python train.py --bias="all" --weight_decay=0.0 --dataset="wikipedia_en"
Each number is 200 + 30 x the weight over its row's rms, rounded and kept within 0 to 999. Layers, rows and columns count from 0. The size before them is the row's rms in percent of the matrix's.

# layer 9 MLP down (transposed), 256x96, rms 0.101, rows 143-167, columns 0-95
098,189,244,212,199,185,196,211,172,225,249,241,166,219,246,214,153,190,198,196,197,247,175,193,229,164,164,220,207,194,186,191,241,202,183,205,166,207,211,235,213,234,235,161,186,191,200,190,189,172,218,226,173,220,212,217,214,233,140,197,179,193,196,191,191,192,215,247,153,240,226,183,150,174,216,221,149,152,236,186,182,176,116,307,236,224,240,213,206,159,206,176,211,249,195,202,159
104,212,245,156,161,148,149,133,190,184,189,215,189,214,180,201,227,196,177,215,214,217,197,217,214,251,196,182,152,227,202,154,218,163,165,157,194,165,160,207,229,181,209,228,200,246,238,182,161,162,189,218,212,221,230,181,140,188,178,176,239,169,183,177,181,182,182,190,217,222,184,237,204,182,210,236,214,186,223,235,159,232,178,228,255,211,274,198,260,220,186,173,178,173,156,139,194
100,207,224,241,166,183,157,134,147,228,241,201,191,248,197,233,197,216,215,198,204,154,147,234,203,161,187,140,221,226,198,243,223,209,203,217,175,170,180,186,209,255,221,213,180,208,218,212,187,234,199,186,210,173,189,232,191,238,237,210,248,193,171,221,177,204,165,194,236,187,198,241,147,245,227,212,100,231,176,187,193,259,175,196,198,224,202,209,216,197,254,211,176,228,244,181,171
101,203,256,178,214,130,245,199,216,218,155,127,219,172,163,181,163,218,236,235,247,247,203,193,244,164,214,216,201,170,197,163,229,224,212,199,254,206,209,159,192,172,181,232,206,250,199,194,167,208,202,198,247,197,184,197,195,188,222,198,235,196,176,195,238,191,199,169,205,178,198,221,288,209,178,244,215,224,207,214,193,197,204,204,260,186,231,184,164,218,233,243,236,215,146,201,263
091,189,209,117,234,233,191,226,223,224,188,194,227,235,197,194,232,202,247,186,251,213,201,212,183,241,216,195,229,206,215,216,207,204,185,181,194,239,198,164,244,240,249,279,185,239,202,263,207,246,266,168,187,222,196,213,156,207,210,183,204,213,168,171,165,170,173,219,163,208,146,186,188,170,212,248,206,240,240,202,204,191,194,194,277,190,244,228,200,183,171,177,227,213,168,194,159
094,181,193,207,159,184,185,110,173,180,177,174,185,161,224,225,226,210,205,304,224,231,209,183,178,177,171,119,243,220,162,201,217,176,189,219,198,191,212,186,179,185,195,234,201,235,245,157,191,218,222,251,213,196,201,221,155,235,212,183,186,252,179,180,155,174,220,147,168,210,191,186,207,163,202,235,205,189,175,177,175,210,249,187,213,195,193,211,175,169,226,131,223,214,179,172,184
105,145,229,170,164,168,204,219,153,153,206,193,222,170,206,223,181,184,198,188,182,184,163,207,209,204,181,212,174,230,243,149,234,204,152,189,183,204,240,256,208,227,134,186,214,209,219,162,234,223,198,209,191,177,180,148,146,200,173,187,206,168,195,219,191,145,247,235,214,217,230,195,214,233,192,164,194,246,184,197,268,127,164,217,142,181,226,220,234,176,172,210,202,226,216,213,143
086,164,216,188,241,194,274,160,181,257,170,195,221,191,224,181,157,172,221,194,191,209,214,132,181,221,177,188,229,250,166,272,208,158,199,211,226,164,223,180,180,184,175,208,232,210,161,174,246,208,171,189,153,161,214,206,232,161,241,169,223,123,226,215,175,218,168,162,194,248,154,183,227,204,192,231,217,191,156,158,203,168,184,192,232,200,221,237,211,173,207,202,227,184,194,222,229
098,193,161,215,240,227,198,241,157,257,189,212,229,167,169,208,155,229,164,191,248,181,185,204,254,153,196,192,181,161,182,237,181,189,178,198,233,174,237,199,196,272,201,164,220,175,193,231,220,209,215,201,194,240,161,204,203,200,228,172,206,207,259,177,210,247,231,165,237,155,186,205,184,239,204,187,233,179,269,165,169,232,229,240,180,231,135,178,153,154,175,179,191,221,189,197,199
097,231,212,213,221,194,200,153,212,194,210,186,217,212,188,241,252,115,260,229,227,143,221,199,241,156,191,156,213,222,201,183,175,150,190,240,176,182,192,174,208,197,167,203,159,198,174,204,225,185,245,237,238,220,183,181,242,235,217,158,245,207,211,161,180,124,216,199,184,175,143,237,172,157,240,245,179,176,184,196,188,197,198,187,180,193,151,194,226,229,203,208,198,191,188,232,259
093,172,183,185,185,194,196,251,200,204,192,146,188,230,210,178,220,206,230,196,171,178,170,204,176,191,179,198,169,185,185,210,224,238,171,235,199,184,256,164,217,121,175,207,166,167,165,233,178,219,240,215,209,213,237,194,228,170,195,152,185,181,213,232,209,215,229,174,220,208,130,137,229,228,132,188,156,220,235,175,210,212,181,194,195,223,254,197,211,192,153,281,186,269,186,204,227
103,178,175,260,237,220,196,208,206,233,170,193,192,213,196,244,231,192,164,176,203,187,162,265,151,175,229,234,142,200,191,165,183,202,207,157,169,219,170,151,184,182,152,165,175,166,213,179,178,208,181,171,158,224,237,147,204,237,204,222,209,191,225,247,185,174,185,190,213,184,289,223,187,208,209,190,184,185,205,191,152,255,201,210,200,229,208,179,199,160,181,212,187,176,174,135,130
102,187,194,188,227,190,232,171,244,184,169,197,214,155,168,189,178,173,213,273,177,218,256,189,145,213,194,180,239,189,192,213,197,199,187,234,185,183,176,214,156,145,223,197,208,231,207,232,161,223,192,202,220,211,236,233,181,237,249,187,152,138,245,236,202,222,174,219,221,255,142,231,216,236,196,261,168,161,169,175,212,212,205,227,254,154,188,206,235,184,227,145,191,193,225,213,180
087,200,189,150,222,192,195,161,250,194,177,142,206,190,253,212,212,169,216,256,229,202,227,228,161,224,160,207,151,245,184,209,217,207,162,183,210,180,171,168,273,191,246,195,119,209,253,226,173,227,241,254,215,231,215,200,182,215,262,216,160,187,183,159,155,203,184,194,210,185,230,192,176,202,169,203,212,226,183,241,175,148,172,206,179,221,208,211,176,191,199,224,177,173,201,215,253
098,217,151,221,251,160,214,241,186,221,203,235,237,180,135,196,152,174,236,246,157,165,204,195,214,193,241,210,194,115,199,154,213,197,175,215,173,200,206,194,232,249,224,215,238,197,179,181,216,222,192,215,219,218,235,204,185,198,184,119,213,154,244,168,160,193,241,154,211,198,170,197,209,204,170,171,207,217,206,219,211,198,189,191,228,159,230,189,153,205,200,201,240,183,191,241,278
094,185,192,213,172,169,228,139,168,173,201,178,226,187,229,190,196,194,219,168,153,184,214,155,231,226,179,147,251,185,206,185,230,183,167,194,205,237,225,170,222,181,213,212,114,246,229,175,203,197,203,245,193,276,248,195,149,250,189,178,207,196,208,189,195,135,219,182,145,208,207,195,223,184,209,186,238,218,226,238,165,214,231,135,228,216,189,212,224,170,143,184,175,169,190,190,220
104,221,172,183,240,159,215,229,158,162,207,136,172,220,229,170,182,256,212,175,222,232,180,152,240,225,177,208,219,122,182,172,191,198,235,209,209,239,232,222,237,214,220,205,226,182,229,195,163,187,186,191,174,242,277,211,189,164,222,187,197,235,217,202,195,214,200,158,146,225,208,181,228,238,197,205,196,265,216,222,223,189,223,224,170,184,261,172,171,199,218,169,238,144,187,169,174
095,247,196,224,219,190,256,141,177,151,194,202,164,213,214,193,219,246,182,160,111,206,179,184,204,199,205,194,168,202,185,160,192,200,197,224,253,191,186,194,214,206,192,246,228,216,240,154,190,152,185,196,201,158,175,203,155,180,199,168,192,234,210,230,149,183,165,249,183,243,185,216,197,240,215,153,234,118,237,190,154,199,179,220,129,205,189,190,195,221,162,181,215,186,208,212,222
090,210,178,205,220,173,193,207,251,219,193,158,216,253,225,231,195,240,219,177,150,176,157,217,221,137,236,226,234,218,221,198,171,211,183,188,211,204,217,187,190,142,254,195,153,211,175,213,186,229,180,247,177,193,198,248,188,193,234,241,123,220,240,169,186,189,210,224,223,214,150,205,251,204,145,210,158,195,189,162,151,219,212,236,177,205,175,225,195,224,176,203,187,202,220,258,269
110,218,214,191,220,229,131,214,152,242,243,239,246,210,145,191,190,191,214,220,184,187,160,195,179,181,198,228,192,155,231,204,143,173,184,198,249,210,170,199,172,174,160,271,253,247,172,191,206,196,199,221,220,177,199,234,239,245,194,182,218,126,199,217,177,223,194,196,181,258,184,219,248,164,231,215,246,193,187,216,172,276,212,173,170,215,225,200,189,214,206,217,189,158,209,217,186
104,168,150,195,199,181,199,196,169,214,194,191,177,241,220,174,163,160,172,223,193,188,134,198,192,179,240,225,204,243,231,238,192,211,216,187,192,243,175,182,213,176,213,201,188,164,193,214,207,251,228,230,240,151,203,183,249,218,182,210,246,164,171,149,220,186,195,183,179,147,227,248,127,179,179,182,206,242,184,164,197,170,175,182,177,187,206,179,164,215,222,248,246,185,217,295,236
104,228,123,241,178,251,185,203,182,201,221,201,272,220,223,243,252,249,214,217,155,209,191,203,194,134,229,162,259,234,196,159,170,221,197,150,207,185,185,188,199,218,244,168,199,215,226,158,227,228,195,247,227,259,197,172,193,206,201,158,231,161,184,244,184,187,163,213,183,180,243,174,198,224,178,192,211,210,209,208,157,180,217,235,189,172,221,249,190,218,201,236,213,247,166,192,199
100,251,157,208,217,181,205,202,224,179,183,188,222,218,170,216,239,224,147,182,149,189,237,161,158,147,177,197,226,174,203,172,235,184,181,186,203,174,283,185,247,214,183,239,182,202,213,193,168,165,222,198,207,194,192,192,192,178,161,130,249,177,166,173,160,160,218,193,219,189,239,236,208,174,187,159,220,212,261,215,217,167,211,212,237,193,245,204,232,197,183,256,192,139,223,189,250
108,160,257,162,204,158,187,201,169,227,175,163,185,241,197,210,149,178,209,202,193,182,164,166,204,239,138,167,212,227,194,215,243,234,196,201,152,186,145,211,142,148,197,146,221,199,165,236,194,232,228,173,198,178,214,207,189,245,160,173,189,227,224,224,179,175,192,240,253,206,156,202,224,237,168,170,194,236,180,246,184,161,188,230,225,171,218,210,176,182,248,168,220,181,243,174,170
102,240,242,187,210,214,178,203,172,189,205,197,266,185,176,205,173,238,221,214,207,198,179,180,187,190,155,170,185,214,239,197,166,200,212,164,209,226,225,187,250,221,151,233,206,205,183,203,202,204,168,139,235,206,202,221,141,209,221,249,213,176,168,185,102,187,195,245,226,222,219,133,194,222,217,231,255,221,251,201,157,186,176,262,205,191,202,225,240,188,183,224,190,162,257,167,211
# layer 9 MLP gate, 256x96, rms 0.0972, rows 144-167, columns 0-95
102,275,195,189,207,200,172,185,185,206,210,227,226,185,207,197,195,232,180,168,225,186,184,194,235,235,190,221,241,246,174,305,204,248,195,204,185,188,220,189,219,248,210,256,183,183,179,184,209,175,249,197,175,193,206,215,195,219,144,159,228,197,189,176,205,143,180,185,209,255,209,234,204,210,164,199,245,227,163,201,200,212,158,247,237,209,190,210,151,219,158,184,201,220,138,267,232
102,230,156,211,160,223,196,205,223,245,208,214,194,216,211,205,223,220,233,127,179,220,213,221,255,150,231,168,246,251,212,230,249,152,194,226,263,243,177,180,167,189,206,202,184,163,142,202,151,185,175,207,238,214,238,156,162,196,161,221,196,239,226,179,208,228,208,233,192,234,223,246,235,235,236,205,193,216,195,212,242,173,223,261,164,191,191,211,184,175,241,202,184,165,198,209,178
099,242,218,198,218,233,175,190,143,227,178,203,266,161,171,189,184,174,249,213,218,187,207,178,180,179,220,190,239,179,173,181,172,200,198,194,209,134,223,190,186,159,209,258,172,192,174,198,174,175,202,184,202,163,204,264,207,187,252,185,210,252,182,148,230,154,150,171,213,263,193,243,213,249,214,173,215,270,154,182,212,185,214,191,168,209,252,206,191,190,201,260,184,200,164,215,207
092,215,204,164,186,196,254,187,222,217,176,212,235,177,216,183,205,187,234,197,221,206,167,208,251,229,193,168,237,238,181,203,267,238,243,196,139,273,201,227,203,189,170,221,207,251,247,226,207,191,235,220,172,205,205,223,160,192,268,193,200,187,239,157,169,128,192,235,222,214,185,203,194,240,232,182,169,214,227,217,213,217,191,183,237,210,260,220,192,231,156,204,216,163,260,178,166
098,210,230,151,225,181,203,191,201,238,168,190,272,214,199,162,185,172,218,209,187,201,181,176,195,187,235,209,226,249,220,216,175,183,167,232,187,226,240,201,236,241,211,207,177,227,161,217,233,153,125,207,218,221,237,213,229,208,215,180,201,199,178,195,218,185,233,236,232,262,159,232,171,184,189,194,244,209,155,154,165,264,181,203,242,252,194,243,215,266,167,232,197,228,198,226,241
104,230,185,179,199,204,169,228,204,251,196,180,196,243,178,179,219,164,269,157,198,141,168,170,196,239,196,246,174,160,223,174,252,185,250,193,144,261,223,186,250,228,179,193,261,182,222,207,240,189,190,210,222,191,164,233,225,236,227,229,183,202,217,202,174,240,196,182,201,258,196,177,226,204,211,215,212,169,178,205,204,209,210,187,223,202,167,190,142,173,283,208,164,181,170,211,165
079,234,179,129,226,204,222,196,162,193,225,161,241,180,212,235,185,180,151,179,215,221,185,194,235,220,215,217,182,218,159,200,194,179,129,158,204,214,198,215,214,208,231,201,180,194,252,192,243,156,207,215,176,145,213,193,224,160,233,170,160,173,193,205,207,193,255,177,220,212,145,162,182,211,233,277,208,241,207,234,210,244,148,230,155,222,197,229,220,227,243,214,221,253,191,174,176
094,189,246,225,154,183,232,198,243,238,234,190,185,172,245,207,192,225,181,159,214,198,187,188,171,231,207,188,233,212,170,182,240,182,192,217,190,171,230,246,216,192,192,225,243,231,149,209,241,142,206,209,162,116,205,188,164,241,140,261,175,262,217,186,178,169,161,227,178,177,230,244,213,199,200,184,180,212,238,210,189,205,188,231,253,230,201,135,224,202,197,207,166,190,228,224,181
100,190,249,190,209,270,158,217,226,191,206,201,203,190,208,193,253,218,172,168,208,223,185,249,235,125,204,120,252,178,174,216,187,198,200,236,173,253,193,149,181,229,147,192,212,222,239,195,187,230,165,223,199,161,187,193,201,226,198,219,219,194,166,170,194,141,216,172,219,190,197,125,146,207,235,225,170,221,197,147,174,179,192,186,205,177,221,226,215,219,216,213,159,147,187,204,204
094,170,217,226,198,225,193,239,195,191,259,187,139,218,217,258,172,212,204,211,199,210,154,189,222,142,173,168,169,279,278,143,200,173,178,205,147,140,166,204,224,218,266,241,161,225,217,198,173,185,193,183,196,209,182,220,171,205,211,172,235,184,199,214,155,203,196,171,195,222,201,221,181,196,164,187,211,227,198,191,245,207,221,213,146,251,227,174,197,231,158,208,215,180,189,176,161
098,230,172,220,149,197,203,249,199,219,173,195,184,219,177,237,212,157,209,189,209,170,183,237,264,208,210,196,257,175,282,184,199,197,187,198,163,158,173,246,222,203,206,188,152,190,159,224,198,205,197,215,181,209,243,182,241,151,205,162,168,188,194,288,168,227,238,160,167,176,223,255,191,180,242,210,184,221,207,175,243,197,203,178,225,188,156,180,220,219,194,212,149,201,145,232,213
103,227,177,248,195,215,179,252,178,209,200,228,175,172,144,171,160,189,257,235,200,173,194,141,173,232,203,178,269,203,224,218,220,218,147,198,228,231,200,206,176,157,186,229,211,219,152,217,177,235,184,176,231,185,185,202,155,231,194,214,199,184,209,179,171,217,214,197,234,102,224,200,171,185,189,165,247,193,245,209,220,237,218,191,202,198,207,223,151,131,232,182,189,183,203,215,144
098,212,232,189,200,219,248,148,215,190,197,249,191,231,163,217,220,186,201,186,190,220,177,202,169,193,223,233,279,188,189,258,178,200,259,188,170,205,174,235,224,146,211,223,262,214,222,205,234,210,165,245,223,225,161,217,162,212,189,193,208,210,221,234,201,238,166,202,164,221,224,271,245,141,217,166,234,195,239,175,216,196,243,183,246,227,196,170,165,221,218,239,213,231,160,183,178
098,199,174,200,247,208,151,251,186,222,237,231,179,199,291,188,180,183,253,225,214,204,200,204,202,236,150,181,181,222,163,251,261,187,203,211,192,199,185,182,169,171,198,190,210,151,174,192,220,169,217,172,227,223,181,152,192,199,174,222,200,195,201,141,195,252,139,270,189,187,118,162,258,209,221,199,172,187,218,174,211,250,219,187,218,195,210,207,196,189,191,206,165,179,192,175,218
099,198,180,214,207,123,190,208,185,158,220,193,209,219,246,204,234,215,169,167,203,198,224,234,146,224,188,166,248,191,240,177,228,188,179,221,197,185,212,180,200,191,184,225,231,201,240,221,196,175,166,169,233,195,197,263,210,238,194,249,184,207,113,230,227,222,216,218,218,242,200,174,196,149,269,174,187,239,238,224,160,230,240,203,203,246,228,200,118,166,225,219,200,225,215,210,204
103,254,156,239,216,193,149,211,197,230,250,227,243,118,258,207,201,200,179,214,213,212,165,181,221,191,245,186,192,216,229,218,194,179,204,196,212,196,159,218,183,194,185,182,149,202,202,202,216,225,144,165,199,220,190,193,144,213,156,187,171,206,221,190,211,142,195,189,241,252,261,224,161,195,125,197,222,179,217,189,189,167,181,191,190,162,151,208,203,226,144,191,166,176,189,191,145
094,224,151,196,190,189,199,174,184,227,258,192,184,178,137,176,150,192,174,179,140,230,232,206,152,249,229,214,197,198,199,196,200,184,132,224,189,184,206,197,223,230,233,152,197,178,227,188,231,190,179,265,180,210,183,191,210,216,204,144,180,187,167,174,172,215,168,156,218,161,195,190,149,174,136,133,174,198,205,209,145,255,210,185,198,193,212,211,248,189,217,261,183,213,215,231,212
097,212,228,197,178,179,190,252,185,206,209,234,178,241,253,247,132,251,167,194,218,206,209,151,176,194,141,169,181,225,178,186,183,187,172,169,173,167,182,141,218,241,218,199,206,208,137,145,232,212,202,249,191,186,199,226,238,179,163,212,186,197,220,170,148,206,173,191,196,204,208,227,219,231,233,189,196,222,161,245,249,174,195,203,223,245,163,206,226,252,193,187,199,206,189,275,166
101,203,186,192,189,219,251,238,220,143,184,175,190,203,157,192,172,134,243,183,152,173,184,199,152,228,148,147,220,191,219,130,179,203,221,164,182,142,200,268,252,212,250,179,198,220,186,207,212,251,209,170,203,164,235,201,177,212,250,199,206,195,200,193,231,234,209,230,149,207,166,239,216,236,222,200,226,154,200,230,224,231,196,180,198,203,225,195,171,166,240,224,184,156,180,199,185
106,222,183,218,184,174,125,202,219,201,204,212,255,165,188,187,141,217,174,131,177,213,239,171,224,225,172,207,232,190,148,215,179,193,214,190,206,161,201,217,158,151,190,186,189,220,170,172,162,160,179,240,195,193,152,231,162,196,211,228,132,196,157,193,187,245,188,139,211,184,201,234,250,225,187,210,220,207,146,225,214,214,201,182,230,178,190,229,239,226,245,239,153,187,158,194,175
102,188,205,217,231,235,271,214,254,220,207,232,173,180,219,208,155,187,186,262,207,213,149,150,203,199,212,225,175,138,234,213,239,198,179,150,163,198,198,210,143,231,200,161,178,228,164,186,185,228,216,122,225,150,178,246,191,146,220,153,202,159,196,188,201,194,134,173,178,213,211,234,205,181,205,188,198,210,159,207,226,256,193,204,204,187,195,209,203,197,208,210,174,151,243,207,225
104,219,195,166,162,200,183,165,223,258,171,180,228,197,210,199,210,192,211,199,195,212,210,137,156,182,244,229,267,165,178,150,185,208,189,154,243,146,245,210,171,165,158,223,167,174,215,191,243,164,196,184,177,221,171,220,187,158,175,186,170,170,208,229,144,179,244,220,192,248,239,236,231,186,188,184,213,212,207,201,222,182,255,239,241,218,281,183,222,183,206,223,174,183,232,209,207
105,191,161,200,274,147,212,276,161,194,213,207,170,184,262,210,122,223,216,188,185,229,207,200,253,196,196,178,187,179,203,213,163,155,136,163,169,215,241,165,254,208,232,153,225,162,184,205,176,222,154,213,180,207,183,191,189,211,199,202,195,139,209,224,215,211,191,220,205,187,173,240,223,175,164,221,181,200,175,224,191,222,185,143,231,233,198,218,182,225,215,192,178,157,196,176,150
101,232,230,162,220,205,154,185,167,187,178,233,278,189,229,231,205,193,182,217,202,201,180,206,275,226,202,229,221,236,203,254,238,254,219,211,158,186,179,213,171,217,216,194,237,205,183,197,202,237,139,181,243,224,197,138,243,189,239,165,179,208,175,184,180,221,131,218,179,246,173,200,187,177,194,215,168,163,170,202,220,189,220,197,261,173,207,233,231,242,214,176,156,181,230,201,243
# layer 9 MLP up, 256x96, rms 0.103, rows 144-167, columns 0-95
101,243,237,195,185,207,199,234,256,201,232,185,196,146,179,199,198,207,151,229,168,179,164,200,213,204,179,268,232,169,245,215,205,199,169,208,254,161,151,238,214,182,138,182,226,221,201,204,173,180,186,156,185,205,236,218,153,261,192,224,199,222,219,191,198,166,206,157,182,201,204,272,217,202,246,194,220,208,256,184,209,190,177,125,228,219,174,227,225,198,191,158,253,240,197,199,192
096,219,201,211,243,210,210,170,183,198,230,189,142,187,206,232,161,201,161,227,234,223,280,250,212,204,167,195,200,170,249,136,215,179,195,243,141,167,168,217,177,183,221,198,166,179,235,213,226,227,199,199,191,194,208,196,214,166,217,198,171,228,197,140,216,195,198,132,200,219,234,176,212,137,182,190,253,201,194,228,240,157,196,219,214,136,187,145,157,195,212,242,212,192,200,206,153
092,232,177,201,212,238,178,166,146,208,123,175,228,174,231,172,213,204,210,204,160,176,214,247,214,207,199,182,229,165,197,231,161,176,172,211,162,193,244,256,210,188,211,194,232,177,173,226,195,219,211,186,142,206,169,265,242,253,251,189,214,227,152,208,131,171,201,218,155,183,192,198,210,193,260,233,221,194,223,218,208,222,219,199,136,234,152,225,181,206,210,185,195,199,170,244,180
084,215,163,227,200,188,231,185,197,208,169,294,183,179,242,198,171,206,192,212,199,178,225,210,232,237,186,200,198,213,181,248,224,164,182,214,193,229,186,226,188,177,179,151,229,200,191,163,200,200,220,259,205,249,198,201,234,208,181,202,240,183,209,283,225,204,204,232,245,216,242,151,230,194,159,167,170,176,207,201,142,184,244,188,182,156,246,104,217,216,206,222,203,179,204,234,225
098,181,218,167,232,200,225,162,210,141,198,144,210,178,212,154,128,216,202,176,163,184,216,228,228,229,255,229,173,173,219,223,226,228,138,169,150,193,222,238,158,200,190,248,233,122,215,198,149,221,180,226,189,203,206,208,170,151,199,190,229,175,218,219,183,182,157,209,195,201,258,182,232,192,240,217,200,216,194,232,212,212,214,208,170,255,197,231,204,196,230,226,237,246,189,236,217
106,233,186,188,211,185,154,146,213,162,208,208,255,196,228,163,219,193,220,183,260,196,189,191,283,209,210,169,201,198,205,148,200,223,211,206,185,196,181,229,203,240,190,190,199,202,201,219,182,222,206,209,237,123,234,190,236,203,263,227,174,184,129,151,234,198,209,209,203,233,226,191,166,253,167,227,222,172,196,178,196,168,247,158,214,191,201,246,153,201,238,172,210,208,168,247,147
085,187,189,218,188,186,162,232,159,169,150,190,208,235,187,181,214,254,215,205,209,210,199,213,200,177,226,244,224,177,235,197,147,220,182,203,175,200,178,178,201,189,222,197,151,147,173,227,160,204,218,223,193,221,210,232,153,205,169,202,225,281,206,139,249,174,276,203,183,204,214,171,187,165,172,163,230,179,245,215,149,212,234,234,164,188,163,143,248,231,178,175,161,217,227,207,173
094,161,204,200,206,206,228,254,187,235,201,224,221,145,222,154,193,272,201,210,199,233,241,194,192,264,234,254,188,204,189,198,187,159,218,188,205,241,164,146,200,150,200,221,162,200,230,206,220,250,201,213,195,167,188,182,184,216,207,177,232,227,198,193,142,170,182,195,124,201,186,135,184,240,146,208,183,217,201,225,168,198,161,134,218,157,235,179,216,192,197,215,226,224,196,158,201
101,215,139,166,219,212,229,157,202,211,220,180,196,137,165,174,179,242,183,144,181,240,166,172,185,128,154,243,171,199,222,229,203,211,170,236,229,185,200,164,181,192,186,215,230,151,243,212,223,234,189,213,140,118,164,249,180,185,170,215,225,228,178,212,220,232,228,202,196,231,205,139,174,209,195,210,179,217,224,218,196,206,217,248,218,225,236,174,157,243,187,196,178,206,199,188,205
090,203,180,166,281,230,184,151,154,216,198,198,213,192,177,246,201,171,163,196,239,193,164,238,182,216,226,204,241,185,200,180,167,169,227,205,248,155,199,211,162,180,228,173,198,230,204,184,292,232,219,174,216,198,181,166,165,223,183,214,215,249,178,186,202,204,172,195,175,211,243,243,211,167,209,214,198,227,187,207,221,138,251,183,177,200,262,256,223,242,243,192,249,213,179,199,196
107,161,237,162,225,203,147,213,193,178,204,194,232,200,211,210,190,158,168,176,266,193,213,208,189,211,225,187,242,179,210,222,233,197,228,196,205,232,161,221,223,188,176,227,258,208,191,215,181,192,179,168,248,201,208,187,200,237,207,229,138,217,162,160,200,243,195,156,181,129,207,213,204,93,202,183,252,174,239,179,168,184,214,185,255,171,202,237,181,253,162,189,210,184,225,207,230
104,222,207,264,223,223,207,173,203,139,238,184,196,183,241,216,191,173,205,228,245,159,163,203,214,191,172,190,192,155,143,217,220,230,211,207,197,231,230,195,227,217,216,237,236,223,268,239,150,166,182,151,198,171,203,144,201,157,205,217,191,225,229,131,178,165,232,213,150,172,184,195,161,195,199,187,206,172,235,160,181,169,216,233,203,226,202,213,127,237,196,166,197,212,197,225,245
097,163,193,237,199,188,220,165,221,232,271,169,213,153,238,244,205,149,156,237,227,182,145,223,178,177,212,159,213,190,175,216,217,199,226,214,180,191,213,226,251,184,120,174,225,234,231,182,129,175,184,198,233,253,188,216,205,195,238,182,216,161,203,198,214,167,237,212,228,189,196,168,163,230,240,204,202,158,175,226,227,220,196,203,180,163,178,236,228,153,216,240,219,162,200,195,242
103,173,174,150,221,189,188,162,172,141,168,201,172,240,229,213,211,187,176,210,200,217,195,192,160,224,189,192,176,194,204,147,127,186,221,191,146,159,197,165,205,223,231,175,202,236,161,262,229,169,219,203,224,185,205,133,256,234,208,156,202,235,177,174,174,220,149,158,175,163,212,235,211,202,185,252,225,166,173,224,178,199,234,154,251,248,193,208,216,186,211,201,212,184,218,148,200
096,222,228,178,185,163,214,154,147,195,219,154,158,179,217,171,183,212,179,174,137,217,198,213,194,207,191,205,250,245,223,239,211,191,182,186,182,233,239,153,249,222,238,260,262,160,206,193,192,186,160,216,208,218,134,231,219,191,233,208,209,177,246,181,218,189,192,237,188,213,202,163,214,192,197,248,184,212,200,238,178,212,226,233,234,139,181,202,246,217,198,196,192,170,253,229,268
104,216,217,211,152,207,224,243,206,223,206,127,224,174,227,259,233,219,231,218,186,205,212,191,237,226,228,258,166,269,242,234,221,223,175,178,192,170,247,201,167,162,155,235,176,240,185,202,221,187,179,200,213,185,167,215,165,217,226,246,223,196,231,212,146,236,172,169,245,172,202,171,181,242,180,243,216,222,243,204,180,255,139,164,200,192,161,212,208,172,180,197,205,179,212,220,209
094,194,216,219,172,218,168,143,198,205,196,174,218,182,217,149,201,250,197,236,227,238,168,176,195,164,176,144,178,209,188,192,137,215,228,193,152,193,216,235,153,241,211,209,181,191,204,247,248,227,142,249,207,180,199,210,239,254,238,192,182,204,227,156,236,219,178,177,144,236,181,240,219,255,221,230,207,197,146,169,237,213,197,194,220,242,202,207,222,164,192,219,195,252,162,216,233
087,140,205,231,195,192,226,177,181,246,267,214,219,183,215,192,227,175,203,274,198,229,172,187,182,207,171,197,214,177,223,162,190,165,271,155,193,163,231,180,163,219,210,230,144,240,206,191,192,231,149,203,193,237,181,215,209,184,191,185,203,159,142,246,197,216,220,173,141,203,202,192,213,181,209,162,245,206,241,209,211,165,232,187,234,215,234,224,245,202,195,188,192,199,264,153,253
112,184,246,180,180,216,210,186,265,121,205,187,172,204,167,199,198,185,189,249,195,261,172,273,203,217,212,193,146,165,185,172,176,210,144,202,222,212,148,167,190,227,203,224,190,171,166,207,209,152,223,236,219,199,202,223,169,129,203,185,247,160,185,222,170,211,258,242,205,204,239,189,242,182,220,181,213,187,151,246,205,198,235,185,202,218,181,219,187,232,169,234,171,177,233,187,194
111,187,167,217,159,161,237,187,221,255,167,146,183,194,172,197,200,161,213,213,246,184,187,229,187,199,195,174,156,151,289,180,197,213,218,206,154,180,223,224,141,289,229,208,201,174,227,197,214,224,199,185,198,191,182,160,141,218,189,228,230,169,190,232,202,182,190,208,223,142,178,255,174,186,230,222,159,207,227,214,230,219,173,208,179,195,234,221,181,176,209,189,166,169,242,240,226
107,229,200,214,163,205,211,145,187,196,186,160,226,203,245,170,215,171,193,213,169,247,161,161,173,255,183,209,207,234,214,262,209,217,191,216,214,243,215,217,226,260,175,226,178,173,203,196,188,204,210,216,180,216,148,176,185,196,248,185,204,188,258,229,200,222,189,240,189,212,209,159,214,182,190,205,187,174,231,240,257,217,218,167,205,207,118,118,234,256,172,225,193,206,240,244,225
100,189,137,204,207,176,211,185,244,137,195,192,181,174,239,232,214,191,145,195,272,204,169,180,221,215,191,162,205,223,188,204,184,202,201,227,179,180,211,177,181,176,208,268,199,205,184,187,203,239,195,158,250,250,232,198,245,198,194,215,248,232,219,173,250,303,178,220,167,159,253,192,219,237,220,248,195,235,156,197,208,212,211,239,193,203,187,209,200,180,216,180,179,184,245,228,193
109,237,173,227,204,174,170,179,192,175,192,192,219,220,238,207,212,251,173,181,213,232,203,156,187,178,249,209,189,184,200,183,192,197,130,206,193,204,228,237,235,150,165,165,250,261,278,146,160,226,205,175,146,237,195,225,213,191,185,164,150,178,191,195,208,204,198,195,187,207,217,214,213,182,182,205,197,225,249,241,221,289,190,162,169,191,246,205,240,136,191,205,174,206,197,180,191
102,191,196,138,216,159,202,187,243,224,198,189,242,199,166,187,210,209,186,165,165,214,220,190,223,191,226,267,158,154,197,168,176,169,176,215,262,217,160,199,169,136,220,126,211,200,175,131,216,170,152,222,177,238,219,189,195,192,194,165,179,221,206,182,220,169,157,184,189,191,194,181,213,222,176,208,210,189,197,124,215,184,213,119,220,179,189,189,185,205,236,216,210,220,170,142,227